{"n_layer": 8, "n_kv_head": 3, "vocab_size": 790, "activation": "tanh_gelu", "rope_fraction": 0.5, "init": "normal", "init_std_o": 0.00919, "warmup_steps": 200, "decay_fraction": 0.87, "decay_shape": "linear", "steps": 4810}
Each number is 500 + 40 x the weight over the matrix's rms, rounded and kept within 0 to 999. Layers, rows and columns count from 0. Numbers have three digits each.

# up: layer 5 MLP up, 768x192, rms 0.286, rows 282-317, columns 0-191
# down: layer 5 MLP down (transposed), 768x192, rms 0.285, rows 282-317, columns 0-191
up282:472493488444475457530540450468452498520483545507433500520515502480493547478511493476515459495515506382580465554451525487444433444491511490539494510532538530525458504452504535416477449594500567573472556538470480507451477523532492521523486449489531487497556508496543559535536502500514447479477468454529501455505550469503500537551456437414499518491537459564508441438487495437597538555485471498515465478428549558527511523484558479479498541492475585477530515553530491538482536541530479530499531514472500432565502522472529476523515506527513472552526459543506551457465511527492502505
down282:455524444493569521494558513527550515427487543532498468512437541490542475491510473524466467528595461438489462458467531526521565486552459554439528515489504510420545495473533491497574577423576506477505471591511465534518472542471591509432505493483458506471436442549447534442507533480516473523538564523520444523481524469539543541450545534530465488528548583464450518491491450453448533481501420429495456461479471478494491493489444526495495581484515442451508505527520482499525486531545460529510533435516444549436546502464482489509478506489515520534552520475473502493465489492501528488
up283:474519510490435524545467427522489476553491559486496506498480479504474602482470504407470457441518542502433511461427504550470497430535543466535550528499498511427495445525482555490503485514501482499529460576451455509491471542453513500550511440476537516488419580548529484527453515544557460456467453476526524458457551468488495517483500543468453536489536505517480486510537478512562612583481477553519454530558602472473479497483572542495549453488608536448498467441411460499482472511485524522549552555433462531517603566541455522535502524496557571480457542508431474655472565486334485490
down283:505511528532556516525499496497535450451435524558528468459488558506475443536518485440516501499461486488551438552539450541550563544493421528487496447413528551497467452558541494501417491524469485508530497492462466467415531587417482568441580487436530453500494496508489496528565462518443518492570477570481523473494489473506516475472428565498507408422525560473492506493561446378430477539431537463556540474486534528532492518493483555491444535513463499496549461521450528524524462477483531482529496502497602452544533521496573515440484524597587526490488544494493467469514483579515450522
up284:515532528500463437532545455512549495500554483481458537475448533538588544510499525482517499420479466521428454493547538504477432544511512424538534469495582535495490444529503489538465575519415535527466421514532488471443460507516526443476451441486495512513519462520504548463578542491524480504413517544413548502538447520495517523507514470481519517503425509550506510523531527471595521472458519522417537490466494487482477470463507513475502581489510570499433535506567572510532469465471520488487541457518498547459472562593442497528531451541475575479584458549474492422431532551512466421
down284:576496498538504430462488538449503565545452494525484564540450524515510522526516485466517477511588526506506368536483511560512495482493524513618484430532542484376549589477519536502586476435566496588533486492512563491527540460494476569509472505494538506547420497512481575488431513564486443496481497538476469455548467486423513467520431566491509467551524485537499480584503531493588473558515413505421516443467418468452470473520445483519437506475495541563528511502495583505464473559540471455465470514517509564500465502477465480529454493560528547570548525473563566428482523496499481531
up285:487599539526436489520559542526513519574545560458490444412539459581528517455485532451455452548468400474500572482566570478490571431516523490521439516582567489479484493482450504446469480493541476499519510493479521501412556523497484496489478473450436487454504509457449535489572512479514504505558525554502417443524464394447499521489416437455504451497535545483455471504552496438529534459534530499463468553459515432526546468475555554497449521542476521427562473491516493510427501569467500401460506525469494532464486504436595434511568383498449458507478531567518506521477508554466514469
down285:593522490443503442469531426555436550462474465524475575482503475513451526511529450510486424499511510483525488484484501519521514488477480459467486509439488390570452570503511454548508499503646435559452491509503538478474492472520501528502464506498521495514478524595486531543511517506452503533527485482495540492566482464526476478489462496469517483471489423483497405501512525568438483527507483511475520517599477514467573446477488543531494519540511449507539504500461503492525555525552463515506478466467498474469458457527534467539370408505552495529564559465569434479494470507478480506
up286:540482494443502520550567524524446451555459485448529456456503483502531507463514564553464471524518499474454481473424535522479515458513511484537526461606486560465563475448486426464467545489409435512467527514465539450433457525512491496551480587525444469522557577485481478517490508462556503534489510477513535476480443532449553517555451521472557541552497527491508411550537410520498496489515533536566502519578515545457409468483477503467489478502491604555512427446529501551503474477513458484525525487452485454467452497450510553511480532446552473579496530496550503549441418477458514522
down286:486478548469471533430505475494504515523478470512463492437517507529562546503445504494453554484479512428563443511534527531510532531511552472498471444533514424534467505383457520479433464507506494476445482499505502488451416517552447574581448517587536528597476503500499530521461538520596542498490536509511467550588481498544441514532491490541539510491480514506493583446522490554458497511498520479514527459408449432508417524440455437458470484441509515546517509501512482533434435492520500514469503516455608495563555563528528533486536454469538536528485501533450512479492571484519464513
up287:500458615541383499538507524475467499488489503526506556461557524508517549532528450489501456519523502567450509445472495497447578535519538545416455484529524461535525507481473544536537434461523491488492539482431469520431511542435507465513619442463580469503514469429454468515430510454440477569555562560557530502515430469547513459506548549452509536487496486490472577478546529535555503517514497510478563463517451426493557522485477477474436485446477491486541469486500528525508419548519495505527509449530458466518494553484465536553441564498435496515571499536513501510465521467454509492
down287:525568485510506502491532409504461535490502429530472482490518474497527604510527552436511447512492512584500463526458487487491469553557539464525509507408425554527420502469484457497437527460543557520435461577514521504487536532535494493546546501468500503540480508490506471526524513420458534522535406526415495466503478528458450464503460521520549572528495542453530510499530465560538415510490503510518460509470544496490453503485509493437428512466533475457492534551486499460516553485467520446411443498497503481467480508494522507497541453493486506633565486496513494516493481512494475506
up288:539495523461544556553504486512542534482478546514489457553606368542569525502503578463468490543472467517419492447422528512504436506525465548515536544464490461618470560457516520487519498464539546527539438445502461455413512528604598424429495497497514512506414446480494414564465519488525399579543496473589495480469459502534465458517533505476436508473366519420488478408524446538483485485399529503535534496533498465531486463448447579388430465563526560484550492522521506433405473463505510511468512510454545541507509518515472523571592493471484553502523477431520495484495434500502492453
down288:478546475485429507473494506478529487483487506491511486472497537519539512450560453461480530532554530479519556444481476483470546581512491414553480533446521389479578516458488569488481541564532534495485493498497477506510526481482443466561570549502437528542519483454570504498581453495529479523536486497545347513554479568486497528486525517485506466594471470467471508446491558522533416495429522561479488533507508583548518543514562504481525440549450437512518504514455485557554522545443505482528474466510440532576489467508513496503562574472560499419475452503500500501506484532541527537
up289:451457503501458472464593461518524511565495421485449506497494477549489565549471452527518476489528415488476487437498518581545529427538492551617521536527479495537466563503516460512434489475532492497466560496477468486537494549442533484525509485505444544446419481444507541535495539595442442502500507539485496561554444529498493467511534438510426514469472431505485484517447547529480463511453523532462524514480478538526520399458434555500489474530489489522475476473503536507495504562450557487454512520482500543457524520525478568470468511524482558502512464542479528478488497451460506488
down289:536488464504532516545464494501481475453529523502529566449505473515477552500497442487483496494476507554546497550523531417454452449545458540463509472447503460453498446562467465494485526488502555478523520586463450433504459486525521484501559524567427562495464483482515577462470495467497499491511549472439513527471563471477461487492423485511498505431521512528485506512460515483538548508503471456535515535534525475550457532499495479449541475540558552490501500529512395503513477503539484520497503482553513523443476538507546475443534528457502545483405523466496525506525494530590509518
up290:490528512429553415491622545512441481459554480497503468469537461505504456456546508505503466521427529491480519449488459567525501500514486487534442482504545545511448543497517465484478513566560487501491534498439403494537485483484460533453508514541455466467535482590511522513592493463538476450497542471522449433533550511535621502510547560442434473522478576470511527463489487535445458444517547386511501524528440466504469457419562513527510515450473559475452465453505522456514572544478440507551523529503542489454500482479498431535504449481530503491496505488486547463513491475546540495
down290:481608502539582470437526468476490564532461495459544496520523493411472489479488476500524442465511516441460496522562492497504439500489515461523500486449547448459544456482600499565512459518499613529439481509531457585501527528421463471492522459522544509492524499515504510457468482542549511597461423574485535531530466423526433518491555496455468521496415556486464490535471500543518484558550412482469483483524433540456533460520506534524500504498531551486482468466526463459518445525526521515474511504518505462569441526512501556457579531585533460526508527464489541523485511525488496531
up291:458530548518532421524565542478476549476501521485606517515456482530499477431452480525541497538480483531518471578469543468499509467520506522594529490482513506474544488473521477500478493430498521498534497513541487503517518558519513563430522529521436470501472459473534402544500515464515532435500429514487451465477528548478485482532475443502532422511501557513517508491475458506446575474476564476442552455541449545503566524477480504415499369545453516506544538474523491602502539454508444499485483513545472558505497555568454466512530484486471551471421492479480466524448501517478479474
down291:518496492496581493484496492542484503489538531483476489521457529452506583438482492478526478536611530439493498489473511550420461507471445538549512497580538525499517452551537483537471456459548494518515415502524551470462497473491518563483452511483517491472481519563528490559516450561495530491517530482457462546505488506560533520546444515553462492465478433462493558490449504428518462517494509502576556510515515488452497420535485525463504413418466430423459499410507509482510512460520498489539437553497497465515373505514468519473493512484427455493527572588549561538458520507480504508
up292:533474511438524513463534633480487575540475479514572557460450486527562500501468517529487475487475464497585511503490505464493543476475449457438490532520523510454535478479473451496530520501522544447487478506526497445483517568518528448413508592539516511550490535472487531532539598496520497496484501516513488498453559491472533411431508429493469499429525562456596494519567565548450531469433535522465497478482483491543522506453521505534496551488454526482473467460540610450477490528540553487494520421536483546472551485484476475443496463468479493568481452438440507498472455506529573429
down292:434509488486507503538497484423584470441529505511511543539486502464562503491507529488432464471481483518533462509509512557470470476540501546527548475490487430483475466590487508529488497532529379554523482499497509528524511523478522561607576425522516447531531507533470453580465465456507483527492466517443486425524535487487427486590520575432573471479463525523505519497465524505514547567520467499536508408508485507524525516482455497490489466508500541539454523517443485509536481558511488533490528494504557507519464575559484530529491509551547553533444472504495555503441504454512526501
up293:521457466565506479507614467460482451542515481507495512508439499442510517453525490463503508488519532450495518393501487560529524530479538510524478517489560464514527564502541452487447518533426562584473477565516477541514472457512540506454388491488527504489492437444500521490502532480583461476603433572435528465506517546521544526455530498555558479515495517481542473470433545454511553474595484538503543525471497515461452537492552539556513520420473441500446501469447417508497474476452503561509572503463487570470545542507448500531441509501571560505505429548483542517545455499521446492
down293:568506550488491450579492517514538513498521495588512539508495477579504489496464468531493551451556512490474473535489593447491505507450582466528513498496452447519475494468450455554545467445599510521546466497450616523468493541506498532546537521464490552494575471520547499489470484570540542533493454498520528424503463529476499505515492494495556493466481583510455479472499520510466512474513469503489494465505538527532482494505522480521467469562452476534518477494536533463485440550529452468482449456542441530508462465513575476521469443496531452512489509479533542533491400514489455516
up294:444481412535515475479438575468557485432529468507470489517519538467458473497473539453489447525456508557444464488517510501555530531572476496498436558576513469499486569515495508447525476495504534452545429455521427540514475466587445486440458464482471485516510487551471497455470522514488458538487519471458470509502506516509451472556498559559526508524558544554547472478520451429479514524540529524459438506473400490466535561509534521455473439434508477534516500541473482480505514527476545448497441488590513465544404478541525439541549450453436604462527521517495456490528549535529539475
down294:509534513470430426542510441538619464580492464513491560493499510550476475508462483567421560472551517500426448467513485505535563487436544524472510515504502441472554454464437513434533519484499522523503477467449572513499565526544565623502488514500450496548490465461519527533475529496518531462543545484482509505533477517489514480544518520505555504516389508525496553434511521524538478537553569491518446469469533555541476471514562456477553537510487450471497530494497410549456489549538478528455441497577488423515468418429497473462455470447523461515473479507509532554488487477512507438
up295:525467509514548566424407530538557488427505446479448458490523457465471483431464563551553508442562544443582521526571525413469531492440483520480525413507558524495539427486512530545522517519538474483546581491472583533442476489489527537626503470523486472524472543452518497509512476548483499511499470495508500495503468464388576462554482540533577480460534453554462449427479444550552484541473493543504495486588482489441487555478501479508543507468520521504492554532473520514522539480491448439495457480478521475529470496567449457570466480541543467479446517522492459480513526460504519520
down295:525505513438538485482443452474447520561518516515508463481510566493483476487515483507518508595548415496559487503419487494512505533557412471458519466483564476515519536443500450502479498493530539547526469489479480559531513547498501537468497503456562549598475465471468575551549606506446536452566475492484425485478536447499443463444506454544510467526523553441493549449524564483443447462533479538513461486409502488510477552504446545481555461515521551475522537434543569406473494547525584575465534468472454520470544506460533487486475536498487513445489557560467534487504501504544528506
up296:578544548542512450495512520494500480532530419563542510572527495449549492525600484471462538569502418499468500528553496468496472525431444530483444500449509477532507462492525576507459485523490456437543454493491507489462499620502514575518552472522522534512515497507544411466486429510529410479485535505534503492482523512568535484495466508472477547561509490504462483457482508468456434557449491512495570451507436549438459566497486540502516547499442509372533510522548493541529517485470490566519464462485532399502491492504547493544591529494460537569433522502537441508490515449487499432
down296:458463564505492479481459468400519482420508541500468524486537478559453490478456546505565529469477570549507527621463475531479500510499452465507562506465562546545427557530493458448454531461492488515469446476527506461446556404514537440505487512477517521543483483468505532437398476523481499438470505563496523482421455557505559501473490483501556482547471538526421522492457468539447515413508507474516555552536444468508509536478508476468554502482479553519491541492461473409479491543502486416490554536489488538491546547468467523432500490514488567456501525495484449423444508479551495470
up297:503559485443446434539483540524565556483536538458531457536518514465481518510502594499557484505498475484481459585553534524497488487463501491507485490416503553512470502419600524588557487492470503519501485517482514427476589592548447430503514491506520510543566588498567507465449481508481447489528541536501497517475511529614547490519462492558469502523533397452439485541517460469553474542544479424462464432492501545517551497536409524484459457475508493502507504418429407509398491555471495515560519449446490481516547511459551480579514470519508559485489536550494480543481460458456499535
down297:474514446498422534480546499523515522493540553530531475465568505569476564503545519539531531530548541478492494476514524526458469482478400484430486474543525442538441543455476525525543498535542524483463432488568485440530525420615602489513488537499515517584561443502446540514462579493436458523492483497494530478513495504506500512491478450422481484492532517528510592507530490563422544442566482445547490446521472475514515518453492548595604460517578511514509502515603524466481498625485495542438460432464479486546498475525525523460430452508429495527467517456424478532554528477477431483
up298:583503483448468514491525596566531459473476515551565481496523451521427465499548568524441491488505482482561445438515539434481463507567538496430498455466485581548492479527514478472543519498448455492494544531541439466440577572444451482523551526494502421472585437570472562526462572436497509450505519553531397506514450560490582581512529521523518527515402510434495557421498424509563507435428462518523546435483486523449490507469532571474519561539547458487492569513442533469463504473516523478448488524513510531548504502519437416521488420518496480481478491459485481426534541514531467511
down298:479481550488519477476477527486495573490480465452506419448494501498437493492584565570443498457526535542527559517493555501503439477434491563456514478472484517505553515501501557404503521520562503423453479525518455507534511404502464480469448467526478524431489506484480467372520485505519431575463488478506488439535600489470533574498537501538499501439502491490493552521529482464460551457563587489556494516499528462512513480534482459448490551412494570568529542492577530496515496406502541495493491542489491564475576558486460473413459535528537516506462542494483510533432544492515487588
up299:445540440477536506503465533457505503462448505544460503547565460483525529563486478517468481483550542535489520474499549499499468457498456538536491452470550495609557542502518491505482556480480559508538487493485476445523523513472573547457525505583522500514408522476511549423538472532454441508523436525427512451517498489472553538459442454563432471499509522492528443471503538460491467504438494526569491512485466471516470522519528507487408536544500548468490482545474459401509468444490513479500506473470508494501458469540489458542552580416430421483492589487478530458459501485549577499
down299:504450527504514480508445538491503488484485493450502508541500520439538515515515407443495489521544450440611526469497431514504448536539439492528530530473493415460470477546436494447492560530550530543536419481512506539439552503498528455487529496445526426464517494483491542537464510496517544544479558521492502501516551548567460457474458511556530484536521507617478454470513538524417473456494518459523510492486446480500494466532500520542531492518465453572528479416532492515478590506534474507523500495445520478468474529531526500497489445488512453523543471471557505528532473492432502483
up300:416473542514477558550562478456516518464474472480517489539473501492489474485506471476466522444453528536537485476500495516427481525496560551498453547486467484507527491480537484444433513506480492470492460459511570459434529432476493519388521544444507493519525480455561555571430507460517600480539507510509543488497568495526501489518549618480509449498533469467522458463512498484551570433483542462488495609537454454474513502501496426535396507485536417588499541466523471472479553458510473494459490511463426477494491475519623512504543444530505533562504527484603514464545514468498507549
down300:487473550436497422475496469444520535434495495566514512499537533544520545531522449512526541466602530452467521465541553504468425533519486497478478500459455517517480535429540510519550540548546558484502528588526570536543526490482501476474502476545545505447487528492493509546538561486391460501545523535556506496515537529464446511460540480551436520462480458517499517526457502489589551491505475463554463526531547548494498586490446562550485488422475454520527464556488455552479579509492481433515449406527443536504456495509480493475496456461461426447545567421458466528489437529466477507
up301:521490533448497487473580560483543533478522556470494475557415525400478481462535497452449495500503477489554518492440518374484559434427498489427492521564490531532429363510539491550458540536440515456541510507500507531468501510509566491549569465460530456432503501547508455555570502536478437481513530501566466499493541500515493497541513529466503504565434505498562505459432551500498508568463502465500473431553540513551509578535470473522523570540541569487505493478431527466458497496498538446439390498474480558460511486425559520441493459512481519534534422492434467484559476476536484450
down301:480473509435575504476382526538509511470464456418503486470485475518501474519494542440537451497504506453478517578522507510496487536449559480499493392504562530552533518440420432502505507515479493535448530518503557515485456511473528519490484505454569561534486451435469480528513466464487495466480496500506514520490462549581469545451602492569496457487498565486511516474503502469535489524425539416506498504445498531530459539481498505475483510524495564490533485506512553505511554520533565536527548539541527426477519447509445537498487559411531471491519533524475531454451423495454505530
up302:496500458519412518467462545517544552423520497504553427511459568535458545386439531506567390509458433494475448530572421483526610514510487498502502586528492511487506438464510406533562534474474494465478498531478444526547524535483563524555407527504499509563546494504615480513589497525482499604413473490431427494549542523523506557505517487493516430449452507488570497483565491493399562456513476564457548522557507563538484515582463556487450472433498468510490433512456536491508638524551503433524499494494509527433493474484454484572518548463497503515588513436433508499489542473491465489
down302:516621414515501487421579444554485484465574560445572526514566417501601466475427497592543483468500464477464536457497529601500498466494536492447485431523526453499443507586520489473462572495457500415456533512489456514587578474565487475538568505479496433464503510545555495487546527516467487524456530534483469480468513538546469456534533489558522451484466497606451458570486440483485529536423531473516519493390516489432491507521450503526559494545451480475492480511563507468473549564598425454459585510519501467539517446570544502513427546508481455522514500513493476497515484489546452518
up303:495496594495481527496560498416534454515439507515541489539480437492439534507538500404492533472532454423488505464453533454568535547500494540445499487515482478564475531538520506483477518502508505463484538513536498505422447485453526527461510573549428452429513553534435502442510445465562556481539400586493568434447369501508526470563550549465543485464449583436474496449514533488500586505484481487507483502525551530563490526477466474521494512429489515526538485492434497492454515495505590527460514476410546494467471515519478514354516503497484460468535455456455571498524533485472541447
down303:531532491540508500409437522520583492506481483497582553448548481531587500432504478540498477427500608501512469527456540493510517427514468465548468497519491441430513470523533457431517514535498533494439458472487526511457505476514493458472528542537474460467493434480549503513484502533541444509451490399509486505502454594569524406485527510533539579530510492483517519507518442439446494518506488481517540532428524546517479556481524501470591489496517502566529501578496480490529437513501511548532504487414422478570466484521510524468474555515636564531438591439498518520537482457478479522
up304:520482476472481515497540525454469535512535564503499529406454443495463543483527515541523532501486459530567460480520537510470468465450511477539529604539520510433514478482603534545474502503497477472562480474538532527528542503458514473471390456539472497473467467478473461518517559498516514540466488514531417505441473458509509522505533461520530519525540465556547463496456474523556481523555540582506509483531506552474456484498542496499472487496600479490541504524436457431451443490508463455507489515481528489478507530526545509523477501501520535481456397480535497477448528488489483524
down304:587486536495481494434431536500509533480532478573479462530538530494600537522453520543493461443468496521450556477465495495472512549484494522508558561477502570515464421439509508508502473501525454596517547499509510531373481555432538513435548451563449534483411484532484519514522409488481455443484513519476537454475481506478520498432470542555411538490505497457551426496497441454491538491478542514468474473476466518538523498478557451461485456516455448453473466486485482532415564538477480540497551452456488564497498551487481543453514525480496445449532530470516518508501554544573506495
up305:483551508523515585508492546472483457515492513541505486443452489503519479499481503357533484491521478465522422532517546522552479459436526500436463511511504554488532527464535405525453540434492492530497466433521475527470492535455500533474530396503492547501523448446505498514548465543496498411426483530482530494541474547505500464494495520485446520459522474525478519414571571474507480529458532585504544485467490465438563537455495498424487524622482417523466452477468516481478469589543535473509444526482455565524504507493513545514542515492516482551489530520485525526501493477531511508
down305:557545475530465520526454570527549499483486497461461507554466539541490597470487450527497573472530524552466544483446503497498494488535518545513542465489515511480483486502551519484520560578492475496479490541509466511486536444560528493539441512520464458456490508513502514500439498488543376409485494431536426467492460578549515449443524552587478582493482493490552517428437478505508548508449546498558432514504495606526502416580529553553474511508490540489462506454546506531529525458464450504548472430483414465463532460476550509455514507475499418514500477502517535523486497536521462507
up306:443556537505494482519483487501543483454547492540446490535499469457507522505478488534508539489503519566544499419494528501477536543550443485495435534541530478559467519520552455577526525475477392574517557526543480511403508523549493563466429563380435507479516502515460550505505456529546413470495480528463485535499493548496488435506498541486454517519527468445459442539475483480556468522488492475546497426420527454540530487487457501546436438539548521466510490480573504477502488476466482534484524502482501508443545507499532503543461529424592470462540561499477523429531524496492429548
down306:457475526558473523513565524450447425500477517504485458473482444479518431406455495486487454564481493458469445499528374491491476486532487487418498460562476581482480547491480528508570549467567507444466469500536505448513490467472418548449558475491561492463504539523533467485512475511526478577502530488501533489511466506525553508509569473536539526567558474523552511483496510518415481581586475508500556457472544468506504458520507531471521493518489554524474466517475449511466496553590500477505476485493522563532451418454546482522460505607428462587514486451533485572482469429508490505
up307:465531464542497515480537543529514543418557457447567555499508431520520461443527469549476555543535453464491558489466528560540480417415416484559498516390503563467506525469484508539475570439492513496515479504517491527479462468508494493532495482537447443507477512463472449485515476487479554528551454531458481452519472466552539482448547505434475459501470473551522463485510552540544589546471505461562524428560486468383490475558497545450460471428555530487496492501506502498519460508565449482509530454489545523492540505494453571498443504486505504518498494483503497558528546426514533528
down307:496476436471537567553491551479500495429474493483496457597559484494460452503548496458502493462460496505525506529553553490423503540452549560465484538551486472475487565491528465500458544465572436503522532572535567546536535461531517460486437562494533471451623475483559411469453486575465479512445514511502506462490549437483585446547456536538554481454488486519523531502501448431504518445432516443573450477486544459582508483484486526523473587476562455522457485426562568585490496466476460495481524494456458500505509458507513422537422526466462481490552545559459546464492498451504465501
up308:475491552480438519447497494532493506540525433478461486488493533517482484528555474477480487452537504481537503447421493494521439538473519519508418465452467551553477464511477524484588457530474405479541427470519429454536473443558507542533577543499443458501486522527534537505528479534471502508458467452505444508482563437442495503500519528515481497586498533496552446504575538499548531473504448497518483490492616505437584452511442475500492552583488507545522557457591537557508495497503496558479506455569502525499529463476514481536503517489520555430478477471533532517470534471473534505
down308:443540444504528478463468487548540490618501429443591523488506484451455519502510528561460530516490520417446550533509540534370520604496474506520527481433501479544487557550488500543482447496475551479488498525481517517518515481508472485503575440513431531454527531511539519463465479538517456485469608502565558500466489505558538484507565486470513610464493509512470530462469459471502482524436505517502460480520430518516478548543523518479507481426479516534516455469487596502504555491485506430525451560432500498511490560435442516480445507501485430493495494462566466486523544465548542534
up309:489564530501534591476553557463591527406495444485462504514495466568520494481416526442469489511518593424424533546443452528390547505518557507483535529532414529464547556558543503492545481535542470505535466480489478600500508593447466443484460493542553478525570539487511585457471413401493444501507534517468490465415494520522439495478443458517393470498473477451468501531524530504484549503511542528497440559446397523525497467467487455500536511396463487550478474454503498486541540481486547540574482516495537578569488441522521478520494433516491510444496490502523474489484527500466527504
down309:489535495557509469496524518508381469530476485545444495531559471503503560514502432549480527560509525469520550542550487513536473465486479497465540453532468522568551477557477488530490575456466568526548469501471419460440558536507465563567501446436501437525558433471511436485504483516465509485520517468532485458516441511540493507593475460584506514454512527526603502547474462499468442516498477502518476457465567437539448479552584503515492550463554448566445559553463447504544530568516467522425538429468500544490538562539502541526453438426445515494509432572490551469544475490480577514
up310:517468556450486517521540582454507517482494454599534388499508442582481498471499554421496495495481461452470524494486504484486435463534523538544526519498497528484509506424537494569496537430534552485510594492498485585528432585508514497506461491445506513417477449510513555486527546466437472555498457464467464468493466448502471548461556496528495487511552473482536521505512491466486539485439468470475486480443448469561435482492450531616550485534413519553513515484566464486435459489537560594497529458508517513440571453558596460487512492453523522459485428428463564528491564523411547528
down310:525437511497491541523521495484407483514485513371503502558461515573451509488498559546456500494539504569500509455495512484489442432493566434547459519512462407532443515519487527531458504505574523501543550493507486556588494435487489477514500482525483595498517530483403449509447518460474493521495507527465562489507481498540501490487466439500488632487514461520589542505521532566495475459507513530489510537515507520573524515542503529559481477475573500551521502473490468419533527433463510505538477480513594521522449559490481522421523489498531479533476445498500494546577519539561486515
up311:504547562493517476487528452504502465555507436452433546570520537487484483531466472481510518522550466447486599487440513404475536517481482516554529490514492549459533596477501519475462530431481471481459500458533508555545517551460458520479520538464508530480491515492518418473486522549578571503569539516429481491560559525500550528522507524450416426502574476489475465431515532485546434500530590507522485437498437390502578566483506496512459547556458493491500525495535541498500519505518479515519468526524464487515520481419509509591518503481510466425486477497533519458532504517512523511
down311:520435456482422565488526523588522499502535490455508554539579467546507525535462416495558487467449539521448465517527482516579476533505437506527402499513493520491536458494467492502537434522463490510513530466515486478419472477406498507496526529536511433506488522544532551577563487473486571575484490488437537503517494493501473484496440495518583549400491539541462492506488433495473569513525483504548608561549507510509471465499440601510521485421521524538533409556475472508529520520521408449502515463483597464546476499550500574480511544497490502512477528496467486501449480486469478444
up312:508578457515491435468546473487499542485515523510516513507513568425444536512534554433476463499501478474478507488469513567490523386468525505432422488470491529466519483494470511478483479558483461484519555495476455478495515423480429530473586522496472509478525493526490495541506515528499467576498481528520497499414544491511520545488449466541465465406486454444552509550526432463575477517534497476513487523536435544528588544549488416461482517527520565474464482474461527485492565521467531580532520502455432466432487481511509527498498493490480460475519482544483510484587549469490447507
down312:472490497456530511501474471524478513516525503494514421565554475496493448450540512464555518492447497513499535535478562460487534543543411437517472479444505497500564530551515583526494507529518470480557533569434522569548456530510456504465401517535475478500544497520466517483567477518520498497516498474524520515482520493434511447468507564456486520481435520518508482439528447466440512441544501489501487559464493513472485472565513531520453509459497549485514519465486589510483568508428466557567474548552517538454475487423512469486533528500521562465458496588475519493472481448455460455
up313:516557566529501511576504555417500446523498402533434485544502482562462525421553540530488509531561493497456446497548473503446460526493539501454484454472519541502452472513457433487464526570431551480514544538417519546524483482448484456460547440518459523558465564535481481544499484522453487484506454507490532515452519517479464475481528551541500508447492468533479496559529523572515553561512482533494534479505470526494451442501524503468514528406495508454490587423534517465492521464548452452484583557537535434537528512517509504539532421477463549466551440477468479487415499489552464506
down313:562471551506554507455479519473490492471553554445511489511383487477511525488558565496494526459464561520499525493494584512467545529587535514541544606520495452536474566514512578553521444472504447499459493529473509509466583523482487462534528594554411436504514479500554554498425515479542463449499510452535519456481481458483466517512471478484516528507486535441533494482514511461480437490482532479458519584522514501486490526517507498486536511528503485536485552510461502468488516554490491553461477486457510503515475476496542494413471523496494495556490494454520519518526455447532470538
up314:450522503549503532429511462524523494494512537551521513489453560511414515466634512556487557457519532500607514508499448562444453453530485500464464590540442524499537515465493543540578527512498515531523511498510416474477419545512459473538502534496504581511531445465463460509539510484512513543464530433540545499499496472464492495535515502477498520392488524468454521538515573486593442441435515514437491538514521454549527591453459439481494495526538620535440443477554481467442502463490572499481499452514517489415499476481528491476511495487477495449475491465540467502411476506529502519
down314:491538542590503507474472535417460475504527426570462519461479563521482434498476466421498592532410528561451539465500565585514508377562492451453558490513501533492508562539548435467553493521448484479465500509478474408503423513499510542535493437529480465545463451479500494502512507570530499497566469510480437443486554436498492545538504473521529437506478483531548602516540486454458440500504551466491448525471475512503520497514442496571443450475479486569437469417595501453433524549499490555512500518550532430500499472474536582477487498528504559582480491462466478534516438592541473479
up315:494516556452421551531546505478488514480521500404468516492453494498490504522488496509493464499569481509479492525431446504487471495517478445563528548513452498483527509557516590485421484482491472476470391609447551508457519521520543517479485544564481521404466549528517505515482568537521494466540484475463546449468413494472571476544489502505504540468502456565440549506473536545579460532508469555407493566528489455446540421566493510528478465587458429577472523499443542459483489478528457515549548568510463514547492542524510471534500486469476550542517504495522497525443513509478531483
down315:540480557590529586472458509536525455521527500509540440539487487494464436421475446456497505427491511494489466510521506516507536497493447469541480471460465470481539443476409436544419501565503522450510512484523555448436468500473490535525461468480491508518391566507520488495428538458511572532492512444470481502504574498499484450444485499491489416508516459582488491521490523476500372559538520507478487577510469506465582478481465572510520468487472484490566516526553533534490461514505507492533444493485514540540499437421541456535470491511516547531469450528514403493515425535512480509
up316:531498477538498430494475546470497530484475544504495560390488489484466540410520539442496549482530539507497424487511478456508456484568508425481503530502549466547534538435487497478487484568490496522539500512492503489505576533407471497502586447566539444437517518471495513532455472542453482485528500513470439522453503456483443549489491447513494497477508622513496459480440440427491511599473500542480493521529535481526551532528520470487504532488536513387508546454512466519548490440475509534563502405456476552458482447513461575518520505464498494403527479449479495522469502456529539420
down316:499459542548542505505452465438504536472426471507476459493523488514468511564536514457527449442576508515520487518506507513547503517579479500572494510556494621463476578519581549499509489485533465506516522473570538493526479514567476484470522512438519463484402466547478438522453486510549489418479485504518420512463508523625457516537445490553436469479499549479571475542481467472496488496489479507479418502479525501538505486474535456500538470519499518555544496468490493474520437514427524505487554452513469564533547380520483546486516438515542569504514460491493520489492517521503480541
up317:508427506498519506550466437522415463563495459435491560515440546467483564446491477455501445493512482367506484449478472461524484503507525546544528540601532462572482460501498452520396556574440461520408533529449435496540503529470536496476593427513486468537516471525525486528531500470488492548448478483562550438494521493435445507528507523537533546531400489576482523464584516498498480502480516452557500502470511469503513535493518445548534544488455512498522490521489445469486502476592569435547531484487483552478523389563590541487473461503469502484541539516482479437484492507514522564
down317:444487506452497467534566623493456554453549470484519462465488543479538497476453445543450511434600560535525493500478502494443458493473517513481523480463506496567541525467453476457503494503487536544482442540483510492522586533484535504523528501495503453418523469533449433510502508507499474472505471428476475456465486459421540511559500552527564471570450528567497513495536504437430556509513491506519538534500454515456487504548528454527473597506605500485517530497507547505463515564519454474496439485479514468485480530489521456596454480463478509535497576484554524580530445429560466525